config.yaml
d_model: 160
n_head: 5
norm_place: "pre"
rope_base: 10000.0
final_lr_fraction: 0.1
batch_tokens: 16384
seq_len: 512
doc_mask: true
Each number is 500 + 40 x the weight over its row's rms, rounded and kept within 0 to 999. Layers, rows and columns count from 0. Numbers have three digits each. The size before them is the row's rms in percent of the matrix's.

# up: layer 9 MLP up, 640x160, rms 0.077, rows 319-400, columns 80-159
# down: layer 9 MLP down (transposed), 640x160, rms 0.078, rows 319-399, columns 80-159
up319 102:523452515519556572561479495498413490540415477494479496464507521482515497500532484544498492559467529453472452489466514563482537507519448555475504433477537569498517478532466475579532531502392456495574559467425528483510593541491528465566508444
down319 104:485531474511517549516524545512540432456463494588469476499511515543499486459432546491560494488483504550530477495491466471570495505476516480566530569477424532502432424529539465452476531467487592501458474485579503558480474514528424557500404461
up320 102:449530493500507442503479520409450457500483457604418544474464471497541510512524517512470515521517497428482559484522513506527432473554449494494452442422491498473451490489522512457478467475440519512491496556456483511494499452535492580446542503
down320 103:538458488580504574544520535577456483549431504442497492545464492482453534460465497489487509506487493439517422580525540507525493450551503477526412520582512536557510546527498504482537562489462539517539477531596482562503492567452507485570474518
up321 098:499452492509488496461514466498464474468504501547524495513491473482516472461557502526512510582518469504498561514557489451490551474449478530516535552559577446512370496524541453466482491462556529481463516537475483577478441484453436526465585482
down321 096:494464493479535558457571429502499411513531507502463613444519453531529548462489531451586484479471501525478473480504454500442503465505477459513490400461506503460533489554496504512466465506542481518519473449511463471524557455519529455447468494
up322 097:492512509465554552503544555532470522480497522504491507511559482451515534526464496448456523508484514479522536481482455475489439458480462524515586449485461470498460513473486517474505507476473510482459509471481512475459453456490436497521566466
down322 094:490436491514550515501442496499560495473542477522503542498497440564527474452449520527531500344567507463460443496494527480509526500512465437471436591514524467543500445578453470517505460525527525572579469459559486468541488463563529499490479518
up323 099:444511488498525536473483489460499481453528403530445462438401481469527538486546543546503528472433555516513524449533491470515533542449484483513562480559522511468424524550524464535445501472502488497451440576464554469466446423522523508513498586
down323 101:556447513461477425494496517554491511586508520455494512474541466481455417561493491487554574528509454496463567468498454534506445556513549550502475480531595492435468576521511491459527526477542490510492526551530440553471417511502528524441452481
up324 095:528435486498487558561435526556470494580479551545438352489497479440474506565523452535489519511461469479584485469523488532579477533553479474461460542432547477568535510496510532521507507540442531518529535576436510550502494570406517527524463458
down324 091:445537533504488513489515509487486486503504501545487515467520519513508532507443533476491527504531401574466458478489539469401479535465558543440467469428516581444493523550465486481542506450598571512439474431511489555487491492553408442459453512
up325 104:506496539534500488488474501547528430487471490515433535521470548476517503522436441493529508526512463508534497485494482529490467537525441452543468510517488531561441541524545505492481485457514435538558531533496494499484496540539500569528469527
down325 113:470524567502509471500543463545487511503509549523551507465448446478578434551538509440471415552451562489506567517558548543524549407420418454544471514513476475404446500534507499554427539496471473537476507436502577481494531536544498487500490461
up326 099:410493479521469506600492528544436481545495548495548521555494492490497473486533525500469525503517475519515466476527518596436474484463443532514493482464488576497552531482472472503570518501408467487469437468493508541528399476500522509566513534
down326 097:463493460466519501486516523442571490463552455568461495512525494498515473502417491516494423414527557478470509525526531517549494484496533502508447535537570430461467457516469525518468437472555570503497483415479470520524521513548509466565474526
up327 102:434466509495474524507499490468521494486555487494437546552507470520541506507499514447404470550449504474548429466478540441529484478489485481509500522476517500429476470474533457494545487488456508515541476480508500496493560551482534513475583525
down327 107:565381445487476577545448538499419469489573521554504587518568437526450547484553459536511476499492483495457556568516447468412492494546448530495462550511556542393516545505424544478476445509525530518476511540499538478503530582531505474434444481
up328 105:507516506429530504564510502538514467484477484539501492477543483522499550531472490450477506578617520465563538460505493562479387559465463450458511399519512508521468530546555512447455489488420493541526424506484578531506595528483486525516557515
down328 098:466489504546543490461499425424455457575443525552551471486456478464506472523445479465476459492500507492511437506471483532547537526477527513530573477468581431458489460518581525490567443462496481481436434505492492510497406525459507499494400486
up329 100:528447513525459489499556562511463477563535523383461448505485538517491486410507555492487478552500530453519465492507493561412413434517506512557570509506482485458518511482503509556510481480509537546553504547424427589491450586545458499515487458
down329 110:519494486491523461463409463500479619437483564452475541509518409505367495501545438482496514483555499529485496585488533472496466554520516495539501483517463475505452594427500492477485477480482466522496522513479518445476586465462428470502517478
up330 096:487495539478584505487559488524404488466502465491512457513488484476512473498470566480470506519513539522501506458480491518492488481497479494507425511479480474434476473540530544485499540513449552467547495499497504437557566510572486490563452428
down330 092:552517506487498522507549530499494575515552537493583493493495463534432472624530490474475432525487464464490471463482508470560442486543460466425548494438457487492525527502382491509504476521503517518462528535563509554459430490450478542446485566
up331 105:518462486393419578554472534557517483492591490536572518486481521437581534462472506477422545504496459518515553447505505551462514507505513523485535480454564498532486491459528509472453506550460505554477479497500520486464489496444443562537503521
down331 101:520492564524520463486507464539473436502502544506514502420491449498497515550494541500505534480472532503504504495488408469476526480522537394513426437504427456567482540580525493458495580427600523465392497445534518507479450517468524462394576499
up332 103:506506478512531507529490480482451499490558460471515440547516505500502420449511492503480551419444524474487430505527581583498564523522520421489479507537502545537445489475529490507425581449501513540466536539461579466512448374497478491565525529
down332 103:540476491431458435528532468559517463509561521520452484493530496423631512504520458537487524569517489486538511469474500529551428508463522557513506484426534538435505499524513558512537371509518492518530445484495510524535502608476482582526488452
up333 114:487489542438431508486486470514529462417514464572485536505538540445518493461520592569490472479463557506505432498513572504498452467528476463539494468553518501635441536444492454513481543514502523494519519495416508479435471574474460516503511530
down333 117:492507533523503546520416496499531439480506460525503496520575482517512473531443501465459468562477461484546545490461500464532542500486428507469433502477473478456452466443530543452471456480542514507549443512531566513582535530532524578505495534
up334 098:540430518485499637448470536496523494494488509452546486409531556454593512498551542465384489493535463486508522495526492507500466434516510535497546533520519553499472464469497451519463513492520512516528542484457459507502442477509533551485494513
down334 099:465545476508576441439562474440505535508472558520491444520470555533390431529486452579484388529479484522445433473452510552546510492535496477458505462501494518449520565521558565529538488485563531470521528492475497514562484461499462464485452490
up335 098:482468498551508428536588502567562473511546514479544540442506529501529515522538449534491519483484505456504498483548470540502483466543541519460450448518562561415493501465488436561519555441475517567514512465475499505390438500454513537569503566
down335 099:473446471525474550546449525463468663547534539512459483550552517527456553537520510491525474554462484492530526472519490500534512529519468496523554449471456478517475467595409511494426535491541497475467530459513457495530539417518570494499539563
up336 099:496492479551495515492433507468454471565512530481573515535520590426687468472598526560505503513541532432584473477463510481519457470522560490507468500524476489579455496469482458471523511421434502567510462481460494478432434489533535474457481540
down336 102:503485433478521444495522514501517626504487515476524516494506448477482537495434472403514461538450434579475504536458449487537518496449479513502540523455521609441531498594508510505465469554530413498500530487490548493599528465470537566501513502
up337 099:481429488524506483525557508490446494480465379479501546548513523524489545519463597463484500495469522482463485429398468517547477459483528489518595465558522565526455450518511494511458512501475481522534500482471490528446537528482452565531502496
down337 096:482544453479548489450450533542491476442534533490482480461488503507507535534493496502406489444508495549548443464549534537494467542493524497559461444498390402529486552489466489455514518525534456542489470600468549503523571469450412389537575468
up338 088:525497523501491461581527528604533472440519447515484490571504495525469487504548459448466504502499571414484537518636421665553545485587452453518479493563531491466528485443487507562475475488504449512497482480429520508483556492486504526524497554
down338 078:502443506483456522478419466458482648520506537517499496489521488475481463493474586527491529481534435490488518506380566357529517559475508537470489478451509513448498532585505513460509516591491565500489502523524474504579478522511559484444563497
up339 101:537441530422534411524450502462550462518465453441500525468496571482572463481498519449519479530522481462467496418529530530480470474545420486490539511495526460524531561441494457537522513402498495491463550562469527538500524550465447501450531495
down339 103:488534459484538527485563574525461462470493511487440471464519539459518512514482531517429598583430546448517507478521506492499468527481566486461494419547528539510531463506480575490392534535524509521528543526508496440489499452444500486490522456
up340 095:526468515417493575498490453490443506466482519483521519504466481439530511480481570523493497463551511422551489452513539474544513518463427525526506482466558542504463539469599520501491546473492490577546484512357474453503449520523502528575522485
down340 095:474448455626497427515494489461535515460501564437570522532547519506457542549500449469514464551422507512507537546509507497474574481472479489564555544524435533520462498514502504458539504476510426522491444535537505483432459517537447482538489506
up341 103:529450579480556471504526486519454486520473424497495525509463496552507535490509494540455499507493481516452481474539494545520495452515533486511454457577505447489481461496534520553505506460474566514528585473488362523512601536407467535485470533
down341 101:557534481429476474587483479445505507531544460535465479525465529531525570490491506474469556533567504564543451515550517526485486550549481535551471529510488530452497557475477482553479481514574433486525524541416524536413466548494485486535546514
up342 107:409451532555541492483561515513486455407516528502459528499490511521507463510556495549454525512505559508511429492544468528439452420477452388515534529496494494469531504509534494491485466524526517522438453504532548549481495509474516551546534487
down342 112:434523484540481545493469468503600471545381475539442451450508484551551460466491508513520533481513536590531546596541536434500545481461531531502482510458477461488471447384579505484527499515513486523536529512505509479486546492541513553457486528
up343 100:481467525487473523519499454526512494532489500539528557553524530448500537469463559484502528505449393498484435485461462577541511478527437459491515506594497512478506481469637498510440573526471501518638563545475521546477484556514474489475440474
down343 103:520539552482447475552484499456448440463489561536519437446477570519550460478479478523523530506529522424538523473551558504489508499406471524457396524498511518441476525479449459457532400490469527526512469514606421518458502508477518514489510455
up344 110:477480557511474552472531564441457453523470489376517453488582487508506452428493431528457612472515514468510494504495475500454489472486490449568581516455473483595506528530470473473543545516536502548524522507476498490420464465503475548508550545
down344 116:458545509603515514516567451481480541475568578471533552465595563489459500518525473493464473452446571511500477525494511507488563423536467456570505567478518493540503489583564502510490477515502446478505498444525512505458518508501505503456502475
up345 095:560401495549524520576537485447517502458456536494515482483514489509498493523522508504445518591470503509560406467575522501538445477533494521462518508469476514461564530589468559443471531464425489479454526525447519514491484588465499484511515524
down345 093:454511489524428505521455496496511409605473563505577442534488461476541520460463528471366460459509533462428538428524478461538537488527481482553510474465545473527552453469503502498489460492492511531562481492491583521425510510526489529504523514
up346 101:517436518490490413586553540483461509441406475480533502423484514473535490463554487551524496426459499503468516462518476543461369450493521493529513447546590481468487496410542500547525502528504481476520571530530425534465508471438510557457482432
down346 103:557497530567513542540497505474535446480520501522544504483483502457482494511556496432459436483526498524505502507598494538498546455576530449568491559542544482475569521539554482521516525501442454512528450545528543464476464486489481466509467535
up347 093:462425534490453558484473484528485458490498465447500379573489549486483491496448535527491504499515545493529501458504527476431432502478489545462521504412500507494477544585493543487511492435407562541529517522536496550555458532419508611500481534
down347 092:507518473505517502537473550490467590490531510429510507461441443477492499521583477446469506464509411554500481582480401482574530518498462525516517472490519514471453498506449425529450500539482491564485550507445491472483558409517555492519445554
up348 098:543495493548498459517474527487529483402550510518558435522481514466514431347597495536416566463473533483472458504475517503496531495487536486491455510480562547443430545464592466473408533414467432533502470471503525474475475492492560490564479499
down348 092:504518476475512613441514478496448494590536446528534548543518548557451510547483474538533506484511551476498516474503472502454516531486512515519559499528497432509539495463545512483515413572559537461464527455543485495522538535471524521430492481
up349 100:512421544435568497535490473486475491513506541503461456546484537526485531446525482463489536543516492558490518536542476484416416467510468440512491509514441483531417554535489511452441510464472499452536552519496490544548527550496545459517444512
down349 099:497511523457464489499497505526486492552502468516487532505499485410470434503494573481569483506527514505491479467540522502445492529456577460507427482552512495508536539549530527569539567502511500536409470533433498536495451476549562474565502481
up350 101:420492490535534585503477525518516489503505530554485443531494480477582477484565506536445564497459403463557441503479428482591462443463472481478501486507526452535464488515555458538513569478479537561450528506408468552554484510547456478537464538
down350 102:491506570537490535563508554492484406525462546487525465462503493516470415509552480478533445470428506466472583486514496484451491514536495475498577441509528514512501469517475495455498563490389463464470542465533482450503532456496546518430553448
up351 091:513542484495545438521462507517545476564422496492474463491538506531494471462506554494543447548457488466517494535499520479494521551559386509530465467475519504486479542527489536436473509445567428591501528481480497541500472529443496518489513526
down351 087:449450413523528557495504503442500496497528503552521570526508497449501519505460400496505552499473508500518492451525507532431488533426563480471557495488517478555478500481548496524516467552464532431510457559522550509504474531529446519494456516
up352 095:543445517470530389525518530545514499449520527373496486501560549552605462515503509518501455491533454494485475477502523470458471531490481524492493483451536472468484460493490475495474551438459542503560449469521463490483539621474475546503518453
down352 098:443537509497471566472565480484511603489475510498523561493497455456489471521501428463569503508436522494455510485544520449500535538397545508424526551450513547486445462532525561465563530553544534490452626515494437504500452474529551561521433468
up353 095:466471471415499524535571559560443471495522503525507519528459498509499441557428520532513497508448494508553510494492504469470513468588535440512534492484591494546460501512532468525453496473460489551562439557568480506398450511494480542528369525
down353 086:466504547540501510464489549499498479451528478511505478474478520616499570516563498479433501551462501495479415492431505538517521482502483453560501433530402482512469508485479525467536573527487486472470456469469507454522483518485539504552559491
up354 099:487478500540500510533531536468429452486474535452498428548509558584514499498531568518461505501538529479523488459479546512505513490529473524509508536510566425478436508524476489478404537533574483507543500506467481560482437541544528472509460451
down354 098:479499422492480496481508486458544560482503556513492532504539515499606524468561519569533478463546486626494489499478442441450469529421499630505481457433509546527508479451512480489552447499437484471560542487427483434500525510512525525484493494
up355 097:526501534527492438494503534532514462523498441481568524514487538424501558513515494509416522551508468504503489459522527498490488455454519508508514470523528483504489430504496406515451546463437577589518478546462525553493497448452523505507481542
down355 100:517546511535590493504554507452513445488450561479391501466523471532469475517533467537537498563452505553476530506469480503553451551520495520573516586477425469414489405518501495533520489405511422521582461532398522466465554544493498498496461449
up356 097:509487512492460493581496526521604482560508497477515495482487485465539510449483473521545486433484485532386572494494556546466484503520497485516515435476514464542487576558510455486463441470536625534444427477467492534476506510443562497523515491
down356 098:488457490478525506494523461515441463484623494498529460479477527588561523532536549466464529490460487482510482542506478468498441511487426516527517534453549557409510445496572468475549552519517448426520548501521569405471507494589531525416501458
up357 102:487514500554514610482499549508450469482480526496477479524513508428548443443554489490473523572446501403452514489475544504502502445493469497517476479439485471471409459542481541496469479504521495547509420538507457457481491518494445484514494564
down357 099:510546590427540447487443476508531456570472540459469569480506529418511482551502499540533468469430503564530560411515453453478499565536501455561490502574490558506495508482468490485522504465496562520474591471487497500540506580480493535475532478
up358 097:501498473526532467509562499470500474460488422540494510531530556454495503548558462497503481521506452429554473480475553460489524572521510449491532418550468462500481457483483502499399582535452481539491424537492505475480510510498490478495504537
down358 092:515534445469571472531487529478495532525493503499495547563493479550429512450530474489534545495495562458498496469569419537534478466526500512546551514431487539467502611489486488516546503480496480461508459504511513483448493504450488455539509497
up359 096:454493503415451491515543492521500445386495529498473556519499570563576525473503453506500517518461507544505498485454542473464546416475537447466512453500471521495478497524513541462525562549508448440526547471530518498439425519513516468569482453
down359 098:462557385485512520483455539508464484526618447493466529587484481529481511470543528531535527464529461476465487516500475483538515501534521531502502538502489547526558497473521530465522467482472432568472514474391491492529489460479504407504517531
up360 095:492530493419497508482512584488403483494524460515597459488456473442557507497524526573460497464444484442470478518556523496597469511437480496515516529559579512542509508508515389528513605504507481514514494541466597467499469507454464517530528558
down360 088:477543482586509418495534465492548500462508532424471495519540422489465471514454549452519546603509485544512511553520452505521458506547465522548506520477506549442584505496524571541474471490513474517553478478523452404430524540508557464401552509
up361 097:489543483500417519561484517472434517457463531504511472453545517490526511497562497475479573494522547404404491544488441476590546456542487490547470558481567461524457490542496540520431570462477464577477528458397495512511515471470538519498466474
down361 088:542464564545594501473514482522542522511488441483531549584432564534501498504563537479445467484477501503551471548545482436417518498513556492515554455516492488531613495475534472465534432512463467439491447519547449456542546501436485505468507518
up362 097:546477520472423593498451533549487494422549465500540392501510571454526494462496587547493506475497547518499497458450578507492490585453405495458541462452458505519445629454513492499464473493460531487474513515502495484484526554491507482508467523
down362 096:496503545489502477487492477486490590513506572536493538526504530459605480506471538537574512520586561569483485460435458484505546589475505405386532537458479520480457471547557481464531555448530514506563527420509536491521461504481481448486500481
up363 108:497422519529536539531520445505421455533482454426535472450551535499487585485529479490516514589495483489553465473559514538521363479461532519566476472546474441531589523491481493495464574438460527513584463481515548512462515522480501530499502509
down363 108:566466541487401517545533491467461549474558579458471452528529471404567531486512527546491479468530487463497512463577492567499491542474477519446469519437540567489438525593535560507471487491487483494513533469491501503532515488515546474506499462
up364 104:508457469525488518519539476476494497425533516473458494584446527530525423462517515471512516460407440434525522495502484502484484394528480515574530505563493513522460544526508479503445547497532584480439415559526489553473456467500418574497502499
down364 106:492516472482472506484516440503502394507500500483434536463521543494434456523520439528497482542533460497533471488554539490467490500514480522521489504539486495486502490503501416447534433493495448481568568558461481540530510555600469516505445555
up365 105:463518527493551470495496536499477491490470488449531512489572529452565523459483487541505493550582547479560477490496420491534442415509477497539491502478511485529419548526551465525469587530462477535569536488538479458435495468566499518544481491
down365 100:487451513548486530469478558502507562494531481522512447548496505488498496470475507418526460596501448411522508440502522504515482483482390451434492532475499487530490582495437538448504480485479524540442464531444458531478408504482505492489528513
up366 099:494438517487448568513441534486531485424459423540443469470468545500505476401510540458478501572470487447489487452525490472454497553516535535529506493493549511499472543515468532407501508441545514560470478488474493588517511560495454494438518454
down366 098:503591509462573462472471516520482500633507512463507519495533483510512528546531455506503596458486495514465505549487468474501494515510453481487460513508470428490481446476483492513539573507387514493514533494526480431507559510522481524502520491
up367 103:470510476514570429466493514490466461494511561481493462581470494507500479430414511518407606522479573523489468498489518536498488479474478514449505488505586500522437543569460544469449457503465552492485448458445556529566504528492426529502512449
down367 101:512538529483448565545497514522465497485574502479465603455506495510484477455544514488490438510424483478456454483514478514418475435568394546527542543557566526486533502453437547530554473551549445516466486462510500472530519505543583546509472506
up368 098:527517487503498491587475591512514461545492481474410504558514496554487463446498525517483494490475564524524461521580496506562491542468462428551474511472490602507497507552493482426502441527546507489480464442497511469511497482451445532505417491
down368 097:523374483481521528474467451479483480513410551549553542453559500460517518458475441503512516518526488462562523517494510498441513537486500501497410499539438550501540513472525459477543585538470514532548507553536496507557486471521489477473579480
up369 098:481507452578471520505494506504415488526519533454522461479477521475553480435553472500459546443498522469514502478454477449461485510478495449444505466450504495420506455587473485479452480515546517504506479475487476452498479508451520452543598529
down369 091:502523442495512405496491480496527576469540509510511516560549479510418471440520528474598427484504538534503498538490531459595517540507463492534510556542502540490512526504483495532487553467444425549503503518473544459473488556504526529421453498
up370 095:436472598509502554479495540471507474525542463462447436493554581503510505511517462487527590492481557522511534459520471568498506415515537491595578445454515535458478508480489495469583477533511505515484414488550492506535532498504511508515559526
down370 089:499487562448537430519497468506549483469549538468482460487456486527500489532511559520484476474520420522498514488458504485493523582542471521508529518508432458529475586503484489520425520529521490502446539469429432494475415535546525465475420513
up371 100:527529517476516497491545466483477464434607540510482523528541554508541480523529412498462514516489496478537525481483498502500543507468475512506508515525601546497460482490486582536466524475459461514440461447514542545474478447431468513544438519
down371 107:528566499490460509447502507553585491478502472457539534453542432564482505457505487435508497431524488425476522503423406510511487493516534555572548559455500469463475425509467456480450423526583579444576483451504536511439466537526546513506528436
up372 098:510456513548483509502562525543554486459450486501481437493453556501509537477591538526498512456438567502498485458566444519565508531530516510559470458492581493503444483569471519462478530458475536480490416463475526487496509504500408470555476461
down372 095:458519430514511527512521423541427507552506531475552526510489460514550477472441438526515544453498472510515523542465494511469536489489536460519394477524502524489557524458521570522429545469517524512428504511508527433463463515448481476468500586
up373 106:534433454517479531493530615513514496461502460525552521422507521508514524472521517565422523531453538465481511455542436499459456450513477485518496508529486530527455510453472482529523450464465501537560465501536531549538492491483461499477548568
down373 107:555487500462469471523626500460562463516495543444439426524479543505536488563487527603480536589598502504509459430478515492483493537455540480449480498543499507499564476519487489422539467559482481396624477493457476527568446523440490468526517446
up374 102:520479492470527554517524518574509483528544447472515518441534448528500471510520495484451519516522521516536459514516458573496455498525501490547525485464514542545495482502523483479432554413504506534489497483530490490398515487531538477595574460
down374 100:452485506452463436484521542557504564461598497425424527522437470535490591478507510468466500463477508496554578523543457540448459474500419495536527510544481463475481556477552517495524377500567516493491475495450511504527499524491545502478482417
up375 099:531525581503472524473538466484500465457460484431471503518549517465501522494503534565574468561491483476473515471534502508443479531484481473492535461510569580481500497437515523434443585463487500544531525479493477550479416492523485475487560508
down375 098:496527501491521513534509449505540558427540530485520482454461502623608440428528482509584470495489499506516538518473493457491500512456502483506506561476484457522467475448539472529510503525467492511397493472573558495459560449469481511495411464
up376 100:445486521499532497541498561450469491477513448529546492511576517524529541508483539583450512533431533511559491495510479575499469470475495387511530451498501539507515508516573572499520516404437489486532469535491489518508499489489516482614530512
down376 101:499455518493503579419378522462555481529510529629495471539494544552419479475504446508454468485499480540451465475479554483524540419487491515499518559394504490460484486524491510532480549469435514557533488539437515511450481506523446502514533481
up377 098:491484516371543564533511502544468530501480474540456555507494480422479433489432519486549577525487542405482542477585479480504503525497391488533512536490510476472518505485582485466501549538425548536468541471488501565514452535466513527492515533
down377 095:489564480528525467533507496524521501546507457475576460570418405493474526421474483439496477548510510556539475508445534514477458525483518518495468561502499480484507572442531520491499427462604459488575499549513491503506479502482462475483525502
up378 101:463466586516536512516554471486469454512464553530522508552527517505512520450552456589443514510531453453518426479551472541511487529574462458515522543531581556454513518440513562531486540459420477501468497479521472543516467489421508613496496457
down378 112:464482558518470594488501553400518438526510523554567553493458521484493500535459480511510497485461475462438534498452487510426562508486529505494538509463513463515527454530471440431492492550505449532461481436569518473504560568505500519445518495
up379 102:460522496451460534475533535442514471492533511495477464522506470449505412501497511558429482516482528486535492480551527468455490526510491453524537511511604435532540639567564474510461557541471523509500481423524490543488521494472451536596498464
down379 102:505494457493510481505501514506404509547497504468449540547520409503410602489541468449517541542520507500507484492590491598519455446538524489563468505492451485543492534514519538614490517518569449516542460444483518422479507505511541476504544554
up380 100:515553495507538487596511445544416461522458482475485497535511491476479479503547465495506469530499510378503508510480452512513508527485415492534501567492549529499462489506493504475480514450503534493456498603531504501439469437500535487517477520
down380 097:524505532472485593451537516508556498518514494552536473393489497545525578458420501533466492498541490548464478427467511453488460529470563472410529433562489462477479557443498438484514479466513501479558512512488492504448459577496476539504522476
up381 100:487471456450468533510498476489501485526552488407459487514503525522531535540565537508537537572432509472542520437473443507529461474526521531565603505463557491496536437507499505469468539516526538510433458508535512478438532441450442549551505489
down381 099:545534526484533479513484484495449491482544522450517533496503506369494455458470507522526510478531489492472511428456526457459487555449495504482406511534483499567477570432509504444538479488503529510497567547524465486544527526508509554490497477
up382 095:481463525489515535561480500529471505515455502469454394572526596402529432545509485551527515540509536488478512492541502496525497535457422489437548520513507468512525532417471556517484508448518520438562483628496458493545475446459492489582418476
down382 091:492527461542494449543528506506502640582563497561560587507433501505504539488491444459522504472519504491459451471465472449496529530481521482371438564462480507542475505488432474468531523520519528495491550397459489547463518567500492433516520521
up383 106:520453505475548509466509490491510506533532428493463473495564517538530528486455521506464473519487513493491480479501544482426459493509535482504524514601476480454524497393492501478429497480481567490564509529383478512536479534505486495423466485
down383 107:511483544450595451543451516527460505503491494562506559422476500527492541477542512528450532466418529518529499501409497455468500496524456556482427465599439457522438497425415470531549466559526481521529439479544462546512497514488550521482502517
up384 100:487502508519513530530500556526511446511489532454562479516542512441474466463506475483435559417459516457537468482524563530434469506480592478518581467541455452533610566490549479540525522494477532463519575518491518503484464505482520509512479491
down384 101:513569488455485481433563494548478523534569569416493473414537460481500487516523530461488432477481470585488486475464451524406517480452427516544503464526489488506479471468455457550478481527567482502509488464530520482557566456498451491454563458
up385 102:482473507486510532490498534510489453484551451451552464494451518600568500504512546553460545518449534534491482475485453476507443409500567445484508437508480525531484541473469493495526492449481477433521464445513529513494509513481460489487494535
down385 103:527518534535562446552549430489524515506429577504516513534488480498403526506502432434550537551542517548528448530478533593461519537480447465502464509478540479433539483514560459446518488514531498475465544490481487482530517507381532466453507536
up386 101:479506466515443488505506498478594429488522519520484475530492508485495471508534520505539423543490472535492497516528574470466479458493512422463517466493539539527508540567496458562506448488522498480519490524573431505447495579556473530545504503
down386 099:466546489551418456479545550526461478463519536464549434480514426521513571602530477530466520503439474527434520476466523499497492564464495556516531523424508543521467458492503607468477558509484446530544495424522546547451525526464508540439523449
up387 104:449503516486491483485472635455548496480454461463405524520435521456535458533509491481508564446502506443520535503515510578447432522537473485441545452504497472517519569524569516507523484425475573507479484505425437537480522480519445530510513484
down387 103:531571442500494481466478421532517430508510541563537443526516491456562458493484474491555443509532395541513525498534481471522508455545533514525486488506420542581539501553455557497520538522494361492469490529482519502503546498517495459478542506
up388 104:523519547481454467576596514487513501446507514469470532539417490542491486497526562528460478500478540488463416455494537521492494499517508499496473485534498522485423492541458507532491542425489550476517460430465405551506527515522537589491518450
down388 102:486527547506470495516494489498463461399450500542463442482520502463558591489525371529552539490523446520542512484572563474487519526428542523486467466487521472505574497541475472470463506496510487513500479580501532545476504487466501593508525524
up389 110:449505498460472494582455510446570483481496465496454494553429496532512475465538554531507483447457498551550475476502552509490458511518452455495521464526527556485524521540433544465389565487453579536489493539501541565481467551516457530479566546
down389 105:454510566451469506474428511489475489550462491521541560484544487477486494490540521468431515515497503502540475472500503481523519543495476471556595494596597505417478474535521414596493516497562506480518491469462472567541496460499545448504518473
up390 104:462492510497558553517553563422518457454484510427501530508507500554496473416505483483427559521467505515551496538564473495524438481485536513578468550493547497532459568576449514459456517468551484492468474530447553508484529520494451472536506520
down390 112:496506448463468462538447509530466524545449450496441510519496345533546516505432501558616487483512438531494479518497474475515505502448534519484492555553499586463493504428503526529522488526537485521489499464573449510494417475547480509582455532
up391 102:532435533549520515444492459473511457543505498446524527620557509467551463473570489545473459483512530443535478452514517526433482513468548481486514464558523501545435484508559402517465525500533497430517584523557502473455503481491503500523516473
down391 102:502501577501457521577575537475542441484500482501504526558565522493461419477517493489481483470524565432492503544484444524517466408474505513465490557431458508507551522550506493567463490494500527483565478446463527559510421522521535526560525465
up392 101:434502519512538520562565521491518514504548491518472441500522601509513559495464455548476535489505568549538499465523518472479445550469498508446544459460505559481477486506474468453540483491500472435576472494383491450540522473518452553524451481
down392 101:505518518498451453472496459518499498515463472509475508422426552443570461476430465486522448547549535522498553555527519462478549517523456434516516520521512478560454556472503498493476470453543477492499452505461503497452470524455488441545545482
up393 094:477522475558436545491571524491490500531493485478497458503543538492562456478503490549487500472479492519515500502566568444537480535482460466484508506479552495458487462517458579541479598503469514531542418571493506583498413544559487540499429495
down393 089:513498546494536480482475446484460547538464481535515520570421467575521490513442460394470545515541480504525532450456440445471497480494532479470533423534521505481511540460479472444509486529483495457541547437472440549467490486372512492447523458
up394 099:524506486397566534490561523512523485445435509535492511509511491456486443480557569517543521478457512466425434478503551557453518436524523530518509506479549579506504535476571512549507558498448570510478519530474548456476494456489481467505626448
down394 098:491525611536480441496466502479480334488534558444468426471504570499544529564580466588492498501552539508458522490527506446511457469483491520489452408471506498537532544475505441448514535484515482457438508503512486503519532501538432514540420462
up395 091:541497510506477525499502490453488492474445483479486470496454523485542491425514546443495563509426459494480567475470560438510504575534433477483539524515494527484479470479489464468483440467523493459501527562509429534533518581529522521431538479
down395 087:401528562503504421499363514512445414491476529511446480493529452575556532520535469580469551528523525475535485524509529529519461509514513489522538466473497470458489456526509526491496583441500494498541458496486544476456405495549486490512520524
up396 098:459528468543521451511522460485561502502478476517508463506493511504496492474467456509497450531411538535537489464548501458445509469518454485532495469529487491519455475563484479475441524459514491499462473527392532514486565478448416545420533546
down396 088:544445542458514609549508558508437438520547442488467542559474563431599472564526478478479541469515491409473501462497495474471467496494488512484488504578452439544441504436533558537562562483494464507519601475530448506461521508498541502543484473
up397 101:531461558463453503540493481511513508521531503517500452563518558537491500490560544473420522511594519419528527462493498535501479500518437490461502412529513491524543522481475446472516457501524531538505563452566460481462490509404508493528547516
down397 107:433496538509500529440511483447507522548443503474573536576516506455485515430492496513525474474517516543467508530567512494551510526504507523482538543505491495536538489487469567492491607499474437497483553466558497444536470478525448542480425448
up398 105:500491502516391499527488451551488454467487522487531499563440512534502479467517536523414571493462520514559463507415495492478405494522573525479488459474536552509512537551482544550523508447537481522481456561491510541458538491393492492534578516
down398 105:483517456493589529499483504429550486493555494409481478457519485521492498509522492511538471487519521463455518625583482574520455444608460476567541507496559526515536519437515450505498500498493549442485507507505502485491557520463595491480439472
up399 099:433381507470439472535546483495526500440537464529473503572500592519504451472499574493486528525542553503483557469495531578516432507529519499444563537464461490514490475546442473473450490481519576473433520496495511588479459542481474489537475466
down399 101:504514482525535529446440415470489454462449476549545563526509511440556514480519506552473427514471491488471528504565492484578559489499558529485438496499502460549487481487485488535522423528483435444483435608530546480482555480516480436437466550
up400 091:588483545542489447569462466574497496512458449462559544482516511459489523450528547579483506473468456476473548505525502472464512437502484507515536448514478517478486513505497531531474495490553469564414532518513498542488490449473567458522578467